Each number is 500 + 25 x the weight over its row's rms, rounded and kept within 0 to 999. Layers, rows and columns count from 0. Numbers have three digits each. The size before them is the row's rms in percent of the matrix's.

# layer 11 MLP gate, 128x96, rms 0.143, rows 0-127, columns 0-95
097:496499513501481439495501491526505536488500469497504513487478516499401499510474491527489505525523495498501486513546508471483483490484496521496505542535523526533477507536516449509492528518543534458495533507510527551540521457482484495482470475480498533493506518445520509479517507493501468499
098:532480518529495512504491489513511526518455450517506521516490454475428528520479517504478499500512485550533463476489479495533505512501502452511501462487494492496499495522534474464487510496497509487501522511510472520470535476572526507528530526481484501472532512520452497507516532470491452530
083:511463510534515513475472482517537464490511466556493501494448489534501528484504516476500442514502541519475505498454487505513504515471497512509508490501463510487469507492510538512502451474462536436538536515511502487512498476491536491520491522485508487510523482504510529498513474518537533430
110:546485511495484491502505488438498529500464475497513467497509508525486499496507535488457504518555505509513558520530484540504451517451473484517475507494500508536548457488488480516470523506548485535527510511495511497512510506501561517510513491528459520519515508474483463501536509481520456504
102:532508528488492476492489475519516500490500482531467532498512483547509495459483515496483439530499534501561519485491475516469489515500445487484497533473500519500523541522541516472465528510484468505492531526446456478516500473458509492473471499540513468508476461511501503506526480463470498520
097:541466518486529510544523515506459505488511511507537526530492541541475462472475522537498517487504535500537536546534529506497437487523515505493584495493500494495526490503502477496492557508507507492495516494496501494474483548497506490498504497488482489521512487446490514511538519491449502526
096:529478535500477496497554488540501516505522483536523476511542475502472478537428471523495479503494480501491485517553463464518491474502484544510475484486499493515502524505491481470514452538500508485508540505449524507472493543496494498508497530507499479496481525508479519445500482519484559530
101:524465529516460467528486537545486512463493495515503518494515490497508499469507517472534504493528514516472482499501470504532490497415489482521503499514528489516477529511551495520497495502477568497540548535507517527480555479502491492480494500523483487512528497502524447478481493495552494529
099:506454496518504472525537509513480519508458519459522528538513473471527488491459522484489531496515475519508546518545486524480488539488562472461479489474500497496462528498536458541524516538500500499518504505514475521535525543535504527498529499512503487494489512519438527517511483501477519479
086:491535468522513538478498523464479514500524506505475551532455476485496503476572473529508511509484507510524473482545491500446485530524514542517510545514471475499476455508480501469460498514518499477467470485527484544515530491484528502458507483505462491460511494508506505513504504497533460503
101:504500482512534493516478536494491527517490479513526492493479506516466443525509476469478491470478462536511486450519501542468524464449471490494485499504496472517495500480560510501523508503492550525476548505502511486498526492511522517497537468543504495474489462466526508436492501455532484489
102:493487543493525506539474517497503537492480489458490481534541545518481516510492525496492513532479489480474509512509495509500521521468520431487480484495454479477512482541496535501470504510487505509488516557483482486491483559491468521554505505530500492464523496486516468503527491444484536549
094:528485504500503483463469485470501483532435490498488468508462506546536522470452539493495485565520489523488510506509514455487488492487501469530485472496459497459513511535472480496470505508530508461431535498507516541522507491535498509495515527518526498493483538518516474500520517529499479483
096:468469524530462493503525517496481452524480502505457538492456483531514511500498531478497477498528492506494467470484465511505515532497545504455504503489472518480438486527490498477507524466505505498488571510446521493516482504508501500473529516527499497463503506521487454484532454468515506544
100:527493506519500482456471467513493520503526457514526518491497486520483487521489550497492533447426518507507505523540469463508548535506491538500546559507489540497486526498493475513518541541521494474530492495500459499514506468491504495478460474493497501456505521502504477478497523486506532480
106:524517504484509525492503493491505566471503509497508512491496485482458460505482488515535538484483488482542499543506533496510471489473520511490468549526467436478472463538503507511503485524530488480509526487467492529438511489502464499508495507512476535529532483485495457459477495448465496513
100:539514499501468518496515514516466525479490551492487515499509472502523530526519513560502465528516522504473530460531476498529532496509475525543488500517519488522491499513533503524507516506443537505498518493465470509491538550547505489522519505532524472512521529508497495520509498415509502462
097:542487554517507464547496518503503517492452488504475473531464517505473493507501495526511547506531493481484488496487515472501544468541491490489558494491534497487501481505544478517477561456486496481537491467473480471487476524526526494492462490505531476460486473508518458491500498516486469532
098:495550557515440515500499483480502508480485451495488499528514486501501492539494569502483512531495527503523539515521486468513489505501473470498506484507502502476521495499517482514520446530466488449481491499504500504514490500485477471493492490519515494487487469520475490502523537515537404456
096:525545498430476474433519537476491510507490523510497503495483509558510508534437506480496512498468523505498495486503519527494524495502458478494483510518511498491507457496512523529473499474494517474474529508553508539528478498493502514451460534501539483549525514466496498501491489478533481493
097:541527476509499500454508467508493508503484516457517541480506496538466493484523451497505504514543491547495485484494496433493465489520520478526494476510496506485515551531513457511555475495497550453533500449460514494494529494504499487497529501502477494452491482488461479460510505494488516504
111:519468559486442507491532511527498518496467504502511541519478510523499513486473528469507513555475521517492512494470509503525524472462498490502465497513501530508513485532486550499540529503529483556469547513509471522521502520546536493499472488515496468467548483487486509497467465496480519532
097:530466514482494488539481537537501529509499482488524549518500519509490505485500513515474501472498505530465539507498494474495510508481518512507530500495497506524529476513554469488495498503500523462482526490511501522525552552507521440537480488528514465498566527473530451512523525532454518474
091:543479465512511479474524474543507473479515470517476500542487520513485496464454518490513536511447534496476521507480489439508485504502485527492489514486487500480504499503520473500486471509479516480517555514516452505511540485491474450498481497539540459542523484449516477530535481483506503519
105:532468522499492478525495557476526510461497487471510482512473509505528527483514503501439555535521500498491525428535520489469495472456519508512474472492479525505483546480523494507512499504466472480521503477518489482506504559503480501499512517507537454537507476490443489509511537504503489494
091:466479517510498476470577469516524521495488489517510501525480477500468533525499474504464489508521501549484482547516468511500493496509530496471508523467516494461511504471529468538489467498538542466505458488505481490474485466490475446508491512520506519525459491528476468493510465491481461539
098:464508482492486493484474440512467495512493475506497498489498497518493496502502483543521547477451488519482523496504488558526483469540518503478549537501505488546512447485520486519505477535523515494518515469454516498521526525516533492466482459478506477464565473493496484511514507479469471475
109:492496489515471506477538543486501563493454491520530464493481526517518482488491522511500503551510476433517515522513527498489524489464478516476472491468464502508503512485458580451485517518526512512518526510465525508484502502510502532523506461501473477479525478511492490485512472502526482546
090:493485508511499472526483507479481528515466515542550488516498492507485450484456488511527506465493507513467457488501546445517478525483500486499536524484495475491465489495544488465515470511491519538559518480493498505461553496509472453496536515503525507490489504498473446459526502509505535512
111:515495535497456471460486494521495522547471505539519499479506497540513479504468514515543532533541529458530490512477522515479468534485493498529530546551493495521486459507476504463451515491498485460489529498504534504521508511460470491501483498506511457508526552499457515532492484497505492480
099:534522501472490549501522482463515498535478515515493500534498500547454505474530503508544519516512543512524544484480503472506462504490523493494506494494488490508500487526499516448503482499479452489470525522503449509502489478458523504501473481511523503485566495465510478527489494509459442555
106:499512544470505503462526522510529464515472476516526488489487503540499507477520548476508538481482500478472537505492476514528467514490467514480510534520447515534497491464496496512473507532497482512473505491491485488506564516460508504487451454509530484502520451495533521513528539520543456495
112:510479521504508533469480554483489532497495532519501560515512526553482499492489499541502489496492482502526493532517541507518490523456489465494511471501474539481522489496463484487467520508492494508448554521495471499510505499480523488493517517501523492504543435518468462467542509465506548510
090:513500484506491495523527544508462487478505503464546493524489545508503535510531495473492490545522519556471468512515504471465508530475532499501466524533499547514470493526511531544508502518528472494498486490483494519541544483535476529496494446467517484502496486502475469543503466530478492463
105:473492506473483529512498516505486515509474507476571494500546482489501480489500443506459479504516545521505494488503533513526492479458532490526482534543491492514496461474540490531478475506515496493491549482433489515503544554501498466521502506495510500495538519497509496469478541543525479518
100:547523503482516487514508491521454458483515512468488540499448496550470494507518492506474497506524502543471543465516513510570479470494515504474541478453506518483497501519497504529497486489516487480518513549530473542466503552520470493511489540497490470472485464496485483506488487465515481513
095:525484491485499555480517540548513546504486463529466452508528520510502483509504501518497481479474537528484550530528523509452486463496487535504483501517463526510546488504538462538511505531436478528486480491482487466524497524464504503500482449506510510498510502510476506500514528514508479473
086:498536500487530460514528482484479497491538519518510505527480468506469532515515484555501508485489505474506494490560478495514512470478464486488432514535540487514481485497484531484489521529539494481518479485526505548490499492526471466510486493469437481505505514513499450522448487525458510486
111:508464501474556540546529539486542520517505457501503512495494499533452494539501498544529532499493483500512510495533531496527520538471526529479498495466483494530494477531466508458468533515533495494513483523511472497523481478493485521534514492488515471483518466456457538463492484490517478524
105:547547458508533503470487490480548480531488508476504533515499482562493439498484486495492475507485516541483478482498496517477440512489506490534500502516494521529509484480509500519502529501480512527469530463492462515499515538506531505472533483507495529475501510503487444487555503465468544494
096:523524520584470542495576535477498493552478505530508512475536517497491510476520513529476498506483494489509526524481480494532501561508451538452509476526497511501543494459509493475468511497524534483516485486490509516481541519523476504502495487490504488516518516494496499505534525475518499478
081:489485539466507476503517517509499521481511504521502513561470488505448499491496449493513507451523482538507507479472503480526478521493501499438477498508519514490465463502500484523465490529500525516567490483466518535512501524542526490496512515474487474505485523447473472461496476441515511516
096:514511510464515524479507441534474505473510491510542514488530439540553497493481513490492512447489521496511513472506455497495523479484466519484504502478526468488510485537528458489487471525556525499536484547482514452487459488472523471503488465512506503471488509519494502471480477505474526492
097:491500453498523456520573520495485515505525480507483537527479524524499450536509460519510467502521490526517489490573491481495486512487509523513523475518469492492494489546498468500515536505493490488524521531466512504507503482512523497520497538495503463516485546476481498491542471422505488505
100:508489539482464464468546486538535514524502495539522513543472493529457494508519497495515537467507468480500498506515514445479493496526499533482491486559488476496454513532481520491482495458515520494515509528475523540507508499538510537430528476468496466505493527485496498517482485488496525471
098:498527515479484474504532496479515522532458509508466503517479523491458499555520511516464527480491515524498490529525519514556509479505480522508467463508498485513510476517519516492453493513503494509510498502479501522555496490513517487495488491494510497507528474465522456511468498404537506571
099:530541519518487484452496526515419476500474476492499575503480495531488487534488534526497510472475471523508507495475508489479528511498459495512514511447477480536501505504490518476458490501511483472499488493506496499457539468547496520477515490493524494481523503476491473483517482478535494565
109:499484537467468531526502490493541528490495505528529525502535507535516488502492507497499527468544575512501479496519506488514511524520490486469521459492489485524534487514453461460490513520543474508535470490503468480461480516499516487512525480559472457502520459467462530497504519481502496518
112:539490507445477492505496483490487489463505502517518497485516494501485492522492473545536505495498497526482520441484541523515501500458525459490538551540491478478489501475469512472468484524565478476516532521476524536495556528473478483489532508487533470470523536487488479492504502475469509488
097:483458496505520479530514482487508561480516505547461517522503495517484472499502490543488489511509508508517488537545522506508482473502543518532478501533497477476485510483503536538522508528502470527481568487500523526490478483485543512483517518573487517548525542507473505479526479523514488526
103:529495496511533530478504504505469508513467515476519556504507494562482520547496511515510492523529463516506509506515559451532462507522487468496504512519487517500514465510513476460517518525523480488516545513486519491486461488467492499490510530522531506569508497507477513526470528503463552466
113:540487548507494509485513495510485509497460524517491508531526478536473444527509535537473509485509506473492503476477494511489527468494501483517474504500528513509518458518506462483513507566477511489495538541505474532537516531504485497443501519495534522524563462507460489481515468510538528491
091:547471526479439457508495523550553533503519516477524486520450529517496487506520490489483496487455496512523523495524512478529481500492507501509520516472476502525499457511522516492490442488526505509500562520535509548537498559528491493479506496528503500509513479479517498516502452489501478528
113:516536501487537508493502516517492526507512524522534532501514449547511464497495502538480515520509539482531515506495488515510547524512560493503475541528489514525511520484486477516501483471473486438496483540495455531500496505468547505488478473536505455489488488490448481494500453529458498502
090:473510530483518488514523502516480533526509499501498577540490456509518524469504472500552521475548509486462487501507483472500493497520480471496507497501505519462511471491528484461517516557508539496521516474473473500507490512494524483492462511490483517496422544506473501448491486474489469483
097:513542482431493444475493473540519526523485533482504517499505537521508502503530500496516484469523550457475494493529524488472455504506510462507471482493460505481514516532488473464476502480530477473503542496486497549510481490475520503564473502518517508504477478486540485470497506490462479502
115:524515483517533472544475543501516533475453495510486481505478483518479518510490533498548501542488502501476501506512491472475450483469499522521475481524502506501534520488518519538520494474478490490452534479490468500519512545526490470448466554555511465530499488540480478527510499519488520477
101:484518507497465507498510482499488500459519464471467512492492453518530445517491521462496523461512532503489480456523483487514493501481456507495525553517492509534520468489558494514527505497513495499565495521508501510532502537451528518452552515496497486496507473487454518509472456486492498482
099:496493511490472486482496490452518495445503453498508484465506457495469515517494468452515527488524506516511508526534504469454433505484533507500539491497491500495479488511499517501517525439521516458508510509531535517531486510466483505475494473495551513504497517518476476485494429479498497454
092:505501514519483511493560485523539495551503438547567475531510528522481501510490520527499473484474498457469471547509496491531487511477476535507450496499496482512514467475502478460483523503490523467465500497514462523510487547486536497485500492527475476532483506495489516498486526469481497530
088:522528481525471477468513462480537466477515501470530515464535489552516471548460524489494490538520499477506537484496521508487514535492515482532488524492494489533555535481488488499464453512503519491446464509484496528487533500483486476531501494525510502460513500482531465511492490549501462519
092:493508534504558513484490522494454520527512487468567514485487498517533511513481464528490548461522520519519500469513495512552498539528509477549492525531477483516498524521546485472466517478539534490459494491507484491484503477489506505502502543560463513495514528496524488461512504479499507495
112:509542480491487495489446508474499531500512534517497499495499505529481490519542534490457500532523510497494497492511493514540498524431497461522512517487513494482502496500524496525501491537517514481499538516492507540553546522475475487541491467517490464508488474470527492453549514458564517477
109:507516531495509571528518487544449499500498467506505471524508463535464512488519514471508482535495495455488514524541498471510472468471484545501496500465497539508526463529493516459479520519458485512490538513497494529478510519498490503526527518502516471461542504510471499510485444487485474532
103:489472531508516504455512475476515487499503506495449533512494540546475496489481546491487429486549512508489548488490570501498490508513501488477508535530459514488477526497481498473519530540454536490517512541483512517495517504494521498533489505504505492446506475505474478466494515459479518498
097:495467524511497485497503547501507514502494529482487498491538502504463514487457474486463534521506514558555521480481490481512524551484482499494519507498506529506568504551526508533500516526472503477500547496485481458491493519485488490442487502531509506503471532470494541485560537507478487502
102:498470486487531509475472506556541486486463483502499550494502480520467484521479518495503499510521521517439519514504520481506474510521488534510484537540447525508515507550503535508492461531459491459464485500500447540519507497504522522507476526532500493503558447503495494522488484472492509507
104:520533509475507494493486483459511465502506526512514500517545465512508545527547521466503520496474526521490536495504506517511476549516486530448517532488489517508550487495525553489481508495496478541500525501469516493462476506485489503494529468547500496512486495466466422494522495455508498469
096:462503473494531497480556462463474487528504486536514488525479501491514488483456514503499486532480555480496492482489445476486528502486475501491485448484506469499511511492488475463472444519514491473505471503490498493512428537499502446519548487525493487505481499497483524515480530540474500522
089:517533547522513497471550529499480529491506466472527526512480447509513493545497486479483533477512516506509513498520436505475459516500502487477521519470509473505526501494498502465447450523520484504489526507466485520494572516526500536511504496494481476502479522466491485458551478505505523486
104:471545521499479494470536538522485535493484524518505519499502489479449462483514467486478500506464519516527516502498526505507517487471473527549534501489478485494495527501544483539471508536486483485475520559503495529499561451506531483481519473477519490479525499533504499457464504538506523537
094:497497494511498516478536494528446482485505506495518497515466537522467513511498503454469508509473486522535511508517455507487499496473506459511441543486461485520532490514513515448499484523510511485539510518499480513484535534538465537458493462480480493520532501500475519467521481457498452548
095:461478473495482483545511496488508495499474473479501508501450487514498459527448506500528505512504490521485531513504480499513500469506500508484530510480522470500529472552488546455486525501480522502437487506411542516506518500518513546547515489499475534493516485496501471501474524508461527505
111:502523513481496452459460534525529504488477480515553515470482502543501440502501482513495484485548522518524495515503535477494494513481510509504517475542464539531491473508526471504470498524529464450494516510492462527535541496500554498520502499509516486465516482456500496516496518546465520497
099:498542495515492480511487516487470482546508469490493577524484508518476493510495470538516513514481480542546478485541502522540449475481466523457505484530481482494493521485523500498497498540524499477515520530504541490506463477552530513492499486496471476463514544484505464459499522498479483472
090:552515486482513527522504538459527483487500481489481502550481503502491498492510558455493485470497512480525514485530492489483483484518473486535504528489428530520506483523462526520511495503501516471485516552530488472464484514487527513475531496521532479528551553490511525483487465526496479465
088:500546463517500458467494450520538454488496495455487525501535513497514518502494481530492444482512477510497546462543498543502502477466547516481483483500487477497464496476484500529515490499511485523440485534503529494548521484487548503478488487506482483487477509447493506516486516523522479475
115:505479551511489493517505461483545481506509482501489506493500505557512506526494522513455497499507549522533532532486493499538474492502523502508525502468461527508519506485542529501457505534505435457519484473533484544489507455501512495471498466540512499455542504487449511480512476490505518504
093:507486496513453506537510514479496577456515443509491482510488479505469508459513473503488517558514479485524501476491486509510459540474508555506502521504531521506526477498523523533498502467528542532509531460504540523505510498494542507502485516514517533481502508494458483477505480476472549506
106:489529494516506523494520491472464485520468490468532501492528468531506509477500531471472491461494507521508508539519470511505477502486459457509489460494502503512526528466544537518486552474477513513493500531486438550555479535489489511493493505566492504483483494465510445505520493488513512524
106:471475521473482425496510510499479536480456493493537500528471442526480531500506536499521513473523523519497539529495552502519459510507480452492489486486478498570519498476507507473514506533546491462463513509496511495520532495488477493506506519512519492485526510538447531502486513507504493481
109:476489497529464492484534512505501488542488462499478502485486458526516504514479523453510475465491505520510522461498536525507527497510546519516493497510438507507523493463519452516506467482524522508518514487491491521537515480531502552456466445526499493487513495457462495470537507504518447518
100:487458487494477522501525529497496534472497533505499530520478516504478443515504505498520472500461480530496511425541495490538486467503505521470507530468468408545485517526534489518523483527485496498498534503501512516489492510502498503522483474505505483464506469456511491443496497496515491524
120:506500510505498480509509520554491502523492493528490510503445506537526447502494503453486466506479482536526516507508502485460512502484510509486476524526483455499495477564537485482467479513526472501497525491471511510513557497492557462484470498548543492484543492484505471492532520520478531535
101:533553499477511487485508513510497526539485513494538544497479437491517464488437504525498521510491547522450508506486505541513481517491509495457457545518473516480494483499483503513455479526543545484522482495513471506506489515497487470503505544521547532531464505495486507490479519521489492479
100:511506515476513506475498481505480498489495461505496458490459530496463483512458497479535515503491479542507490484496518508443529498510519463469484485504518482510502445484536509540460486554546535488486480545548488527484455493496485476478498508499502510516508470513507454460549494522472538487
090:517510465530547475481507511488449510513503479481532563501500512514507470519489535503507465478467509504488542553492483546473480494514495498536519523496467524507497453549502494482492505486517528498499559492517547541474491499498492498493471511483538470441478534513492491492512466512499537500
111:539492493491472531505524487459516512512508532486519498464527484521492485519493499483489567505505515503494505513502526495508496516523474478472536527498448516488490493500491491449499505468480489451482498534502494505505525525444529417508533445519518474508514516454484463508541458499512507501
086:483471545473512468490503493545516521505497506503541496525546528489535512514481475505456502511495497514469495527531473535476499512479483469537461550516459518499519521477534492502513464497510525502475509505465463472463484510510459456502473505539509541501481531518489438499530481485476517525
099:524496525509458470512517525505501527504503498538506513527505529469442511490488482511486523505462495480536493450492516516560522446510526512460491519515519497526460480491510519507515520448517511506511518462504502500492481486523494491480475496525474507505490521411477530459480500466513484546
096:519460494514506524522474517509491528455507496505530504503474479497490482510499509405515464504492531527542495532461467503518469450489535472533496541490503448490540473507432508484491514515511509503503492495520499506497521524498488492478493502496500481513519483482490549493542511510521544542
093:522550488522451474541526501474518488502494503474474512515470502492535478492484540496511501519499517447506521505502519510504493547533475511509534492538488519497496532508508525463510550520459496498488480514456518499476474513549493500500538515508512437472534428474476490499495503520480501541
095:514476509507524491494507491474516495464528489579476531466492488488479492540533485519542474493474509509468505481546482523490499517502514530461546513532502459516489519518495499489457521497507530454542502532497511582525515498488496490520528504500538452521526469487502495485502521481508516483
098:485495527481552505503561485533514554519458523446514528501518474467463520472468493467483500525501494489516491525518475469499511492519494473499496486465497460507506490487491442476467504505539542501498493488486477502514503528506488528516499491549459510441505503516448524472512472513521494521
101:502547490459481492520498529537502537499455500466505500534472501483475530503495473500452506511509485525515519487482521443486523497478537544539491508509546499514466531533475495522489496527529545502486500477539508488538559513488487510514475513519513470537504477512478540497529483529514517455
104:519522506494508534499486518469461518481491503545491529527500481575457478501530495482491492501473473457532513454502473484525489575499520516497507488501495527537481472527506541485486489498487543456475499465529521483519533496498534489479498461488514507459496494515493472546509506468520528496
103:529528535472464507498497500503511494458493481505527551490491513520503492540518498475491542505479483505493509495540545508530507448523533518488482470479522534491478510474522522488523506506486518514446516515527513542516462567527507484457522502486531420487525482463488500479500513498499513505
097:526491489485472476492516487479519484536487484506542476542507495539523530530498495510551515528475457582474504501506522470516501465484524553458495531475472476502473476499501532475477493491545447518519459517501525493501499503487489488507497492497499456497506467478496466510474499523485457526
088:519506469491520511475508470463497533529508526490483525529498503511472470466520529546523470532460518534498512480517534465511514518472514478522540519498510499559477471520531524515502516528495527478481492523533479501534506487485509499501444449461506488489521437525519513469489475522499454493
115:509553506472500503496518522502483530492500474464494475510533484507490482453480564453452493490506545505482511507527466507481486491445479555497487543521483477485553507492524504526507519513482488480508516543497488530514494529482500509505486512539532511451478483499509483472495505492557499456
102:510502519463513450463529525481469508469485466507508487510508552494476518560535480484537509474479473519508507493553515520489499505492527517535521482470460486497487519510543531503531509572500516484481502551522499471496497525484520509491523461500517463531500514513468473494524467467481493485
106:474505505473498502493498568510463481494485514491506513504494439550503470500497522490499518503546533478476519519488486490506525532511545493520502470495493533535525453511483516465524485532505468447513526516493442526480518489467501510465491496500523492487503500455444513470498449485467486487
100:534521543490465522436478558505520499519493496473511507473535469503510486490483521473474508522512538531532524486512494510526475521497535513518512460506503512515538478508525498492521550538496524487438526507477473490521509470506462497498527538533544507459525506479484534498520468483486477492
090:489518486506493505501505522526502505522495491518501527456491494493452522498522476488549489481469527512430504476473521520509446492533441538486556465514455520514506477536496504463510467504499487466527518461445518513476500518503482528498517537528527497498486475505504527535502515504467476486
097:471521484495504520516516468508483527482465508536474518523506447517517519496544474504481511491509467480467547518487499530505496510470497488499532460544443463511475502504478556488510493532551516522534474456491502539452535495509508524516468493486500512469506478495524479455467515526489497511
086:537511522488514487516494495521471530475539510487476504557491500501501542522532521527513520485515494540553547517508545475492504496508503540478495497511491520500502491489499501524485526492504514483541501448456501487508522479557457513547510477482457469537520515468487490468522494484474517440
101:525513507481533530518491494537511531494541505550471524512457507519510454485461535521521538490458496512490534476531495539508516528529517559484481539527506529460498501489483515512459466509527531509526516549522517522492502461504535512502498535488498493506499499480503495513500456454539512489
098:543480500514466498459471506487536531521497476501543461463500526516502502539431505501485540529491454544520533515497465475520471482498514496504507525496472486520452524530498490467456498478502471479489519512507545494528529498504469533521485472507512514474522478520484481485510445498491507535
099:499542509504529519498508489513484533499463481487527526547523482507444496518482482517554485479493495511540537493459495506509499480498494521497510512511498497466493530553500487506444465468473528510457489505421469468506502495510496527515532521541507505500497481513502435519509529480497503532
114:487486445473497471536476520478492528574501518494516537495504500519512507496470504522499503513520563527438534526548491482509500518471488495467516463484511461505514450517538505457494515539528518513505479503454495511506517482488490491530511505527504474514508491498507518466535485510516452472
099:494528520480495508516491537507539526499468498491545491500525491497485546516521528517478483510507531528468504490505481495536522556457496522516503502533505478510492510520534548529452509531501493496501500492437472502520516490489499502508437503533526503499498438470532495494513571474511471485
094:482511464501526490519455461494503514499507538551493510486490473502462514502440511544526472507470532470443499489498508546537470482502531472505488453468528481495489494450476504485482511501523497535502530496501518539459526497481530489547474481513502505492540511527523490479503498503472486543
091:473478498466513493519525515494499513486531447516525539520471479523537494463532488487506546499500474506501457481541540489521466498487509531477527486500483458444469469485501507477505503477550502526538502523518491459509538488523506520472525441492471487537478511485487518448504497497494472494
102:486475470524511479503553499533483541517504521529479498553520477488505510456476476467514498530518534520465508474490489458500528486502559514438505490539505511463502515501542498486520495487534496512504484497479450477531481507531508498433449508524506503486497481453481505501503529494488492500
105:501475502501518494477503486432538530519471483472517511483475494531458514484513559520517540539523503549463513511530521482467517507469489480487534493491488489484459516519482510480526510523531483478522456553488457488501501461511496464524481479519470506485483472522517507511524483487475447503
102:505481544480464510523476454504484468482490477511498504552510500495519529472519539519468479526504500533518521498504479508512502494445541524494515506481522487507528549480521507492538474520510516523518527482437536498515520442496530477510494484527486451512545494493500456500500478540543483485
122:497481500488497480497536469527500543472462509541496491507552473532476498507516495464476490517515527504468509483508486522442487495459493478482487482506500431478496539484535528494474458490517506478560494500478495506476515507515476505450476486545537486518478508509474488459513559506486489506
088:496514523473515560510483459536519532490491497417541476514472475507514516525491494496516492488523488514504477502489519532511516516493510503491523476488478463527543521503525452497530488504463486477470506502530510492492505526502472457513542538500484547526488524472504523522508509523543524561
113:536467495517524484468496507470498534515480519500531499510500494529500465495444515552482517497483523520467514476469505488492518523507524484497509517498499504502470534479475511463507513544466499471491457523459500492513521515556495476511489474532452460546511484512447544517481443483530492506
113:510493486475499496468536501511492491530475516481507514529525486502483485512503527491530537451499490470487489494551527477521488524513557523489492498498482476537493469496501478454495510510523517519445553528446497481505506459481517548506504468499531496463571472489488491503448495485511498533
099:482503523430460464492518514484493539498481507509495492540549459525471532510445535499511457534519471543501488474496500498482508487481539520496482483483487475496498549525506481487499463519547529489504509481466506482466519527494480483533487493512543491505470476503497507503502475504562532497
095:472489498506470502537503477485487500505427461496482537502501490499462464553499497464494487515522493505489512484515467488466503500440500480504500453506510501445452496503498470523508484464503533536523515494473513457500525493493502455460499543502511501507490508483496456471452516489544494534
093:532493523465503474479515490497493504510518482492452573514496506506484507470475498535488485529518542515536539515482516454514507483496518489493532488530467500527513478551473500530456527523525491501507457495534475547479499560486504481495477504542491498448469465501487505488497478498525538492
100:503516522509513466476508511510505502453474478474528532508520499523489521537477519493477468507505514489484518469481556521467485541483543488518454493530477514482551455544519487539543546528475516476501498514509493499508503513446502463468456472504525500468466472496511533480522505493512510523
092:551472538506491513525529472498478531536481521466485495494505480475476500511502477495444514503470470471516508498539458477468508478486523521499493477500496524502481522491471469515509490530526505529488495521509502482517519491460529475522441495531484540476452524504504459448524503506521494429
102:534509506470487568483499468427465517502457512509493531493523479507471507486511486492526507502481520478492501530485510468530464488519518500560518509495475453522467522534499467508476467529512506488474489519476483501555539499520506495516475492510537525479481497495508504480532449520499540530
097:495500472493543507487531467511477490477524455533517539494483500511505435500516493479506507520489452552482498497518531513528454473483496487474500503509463482464465482505483478482474533504508538514491500554489467542518462500508489540454465471476512472514478491474457502474509517509490538489
095:520526466520461454525513502461517541504495486508515504536518506439490499535494504512474479523519498483496522477501478512480489491470514525506439501493499523505474491526524485491498521525490548508503490463458495442519558520482490483526446456520499505462547502506494486505474531523541489519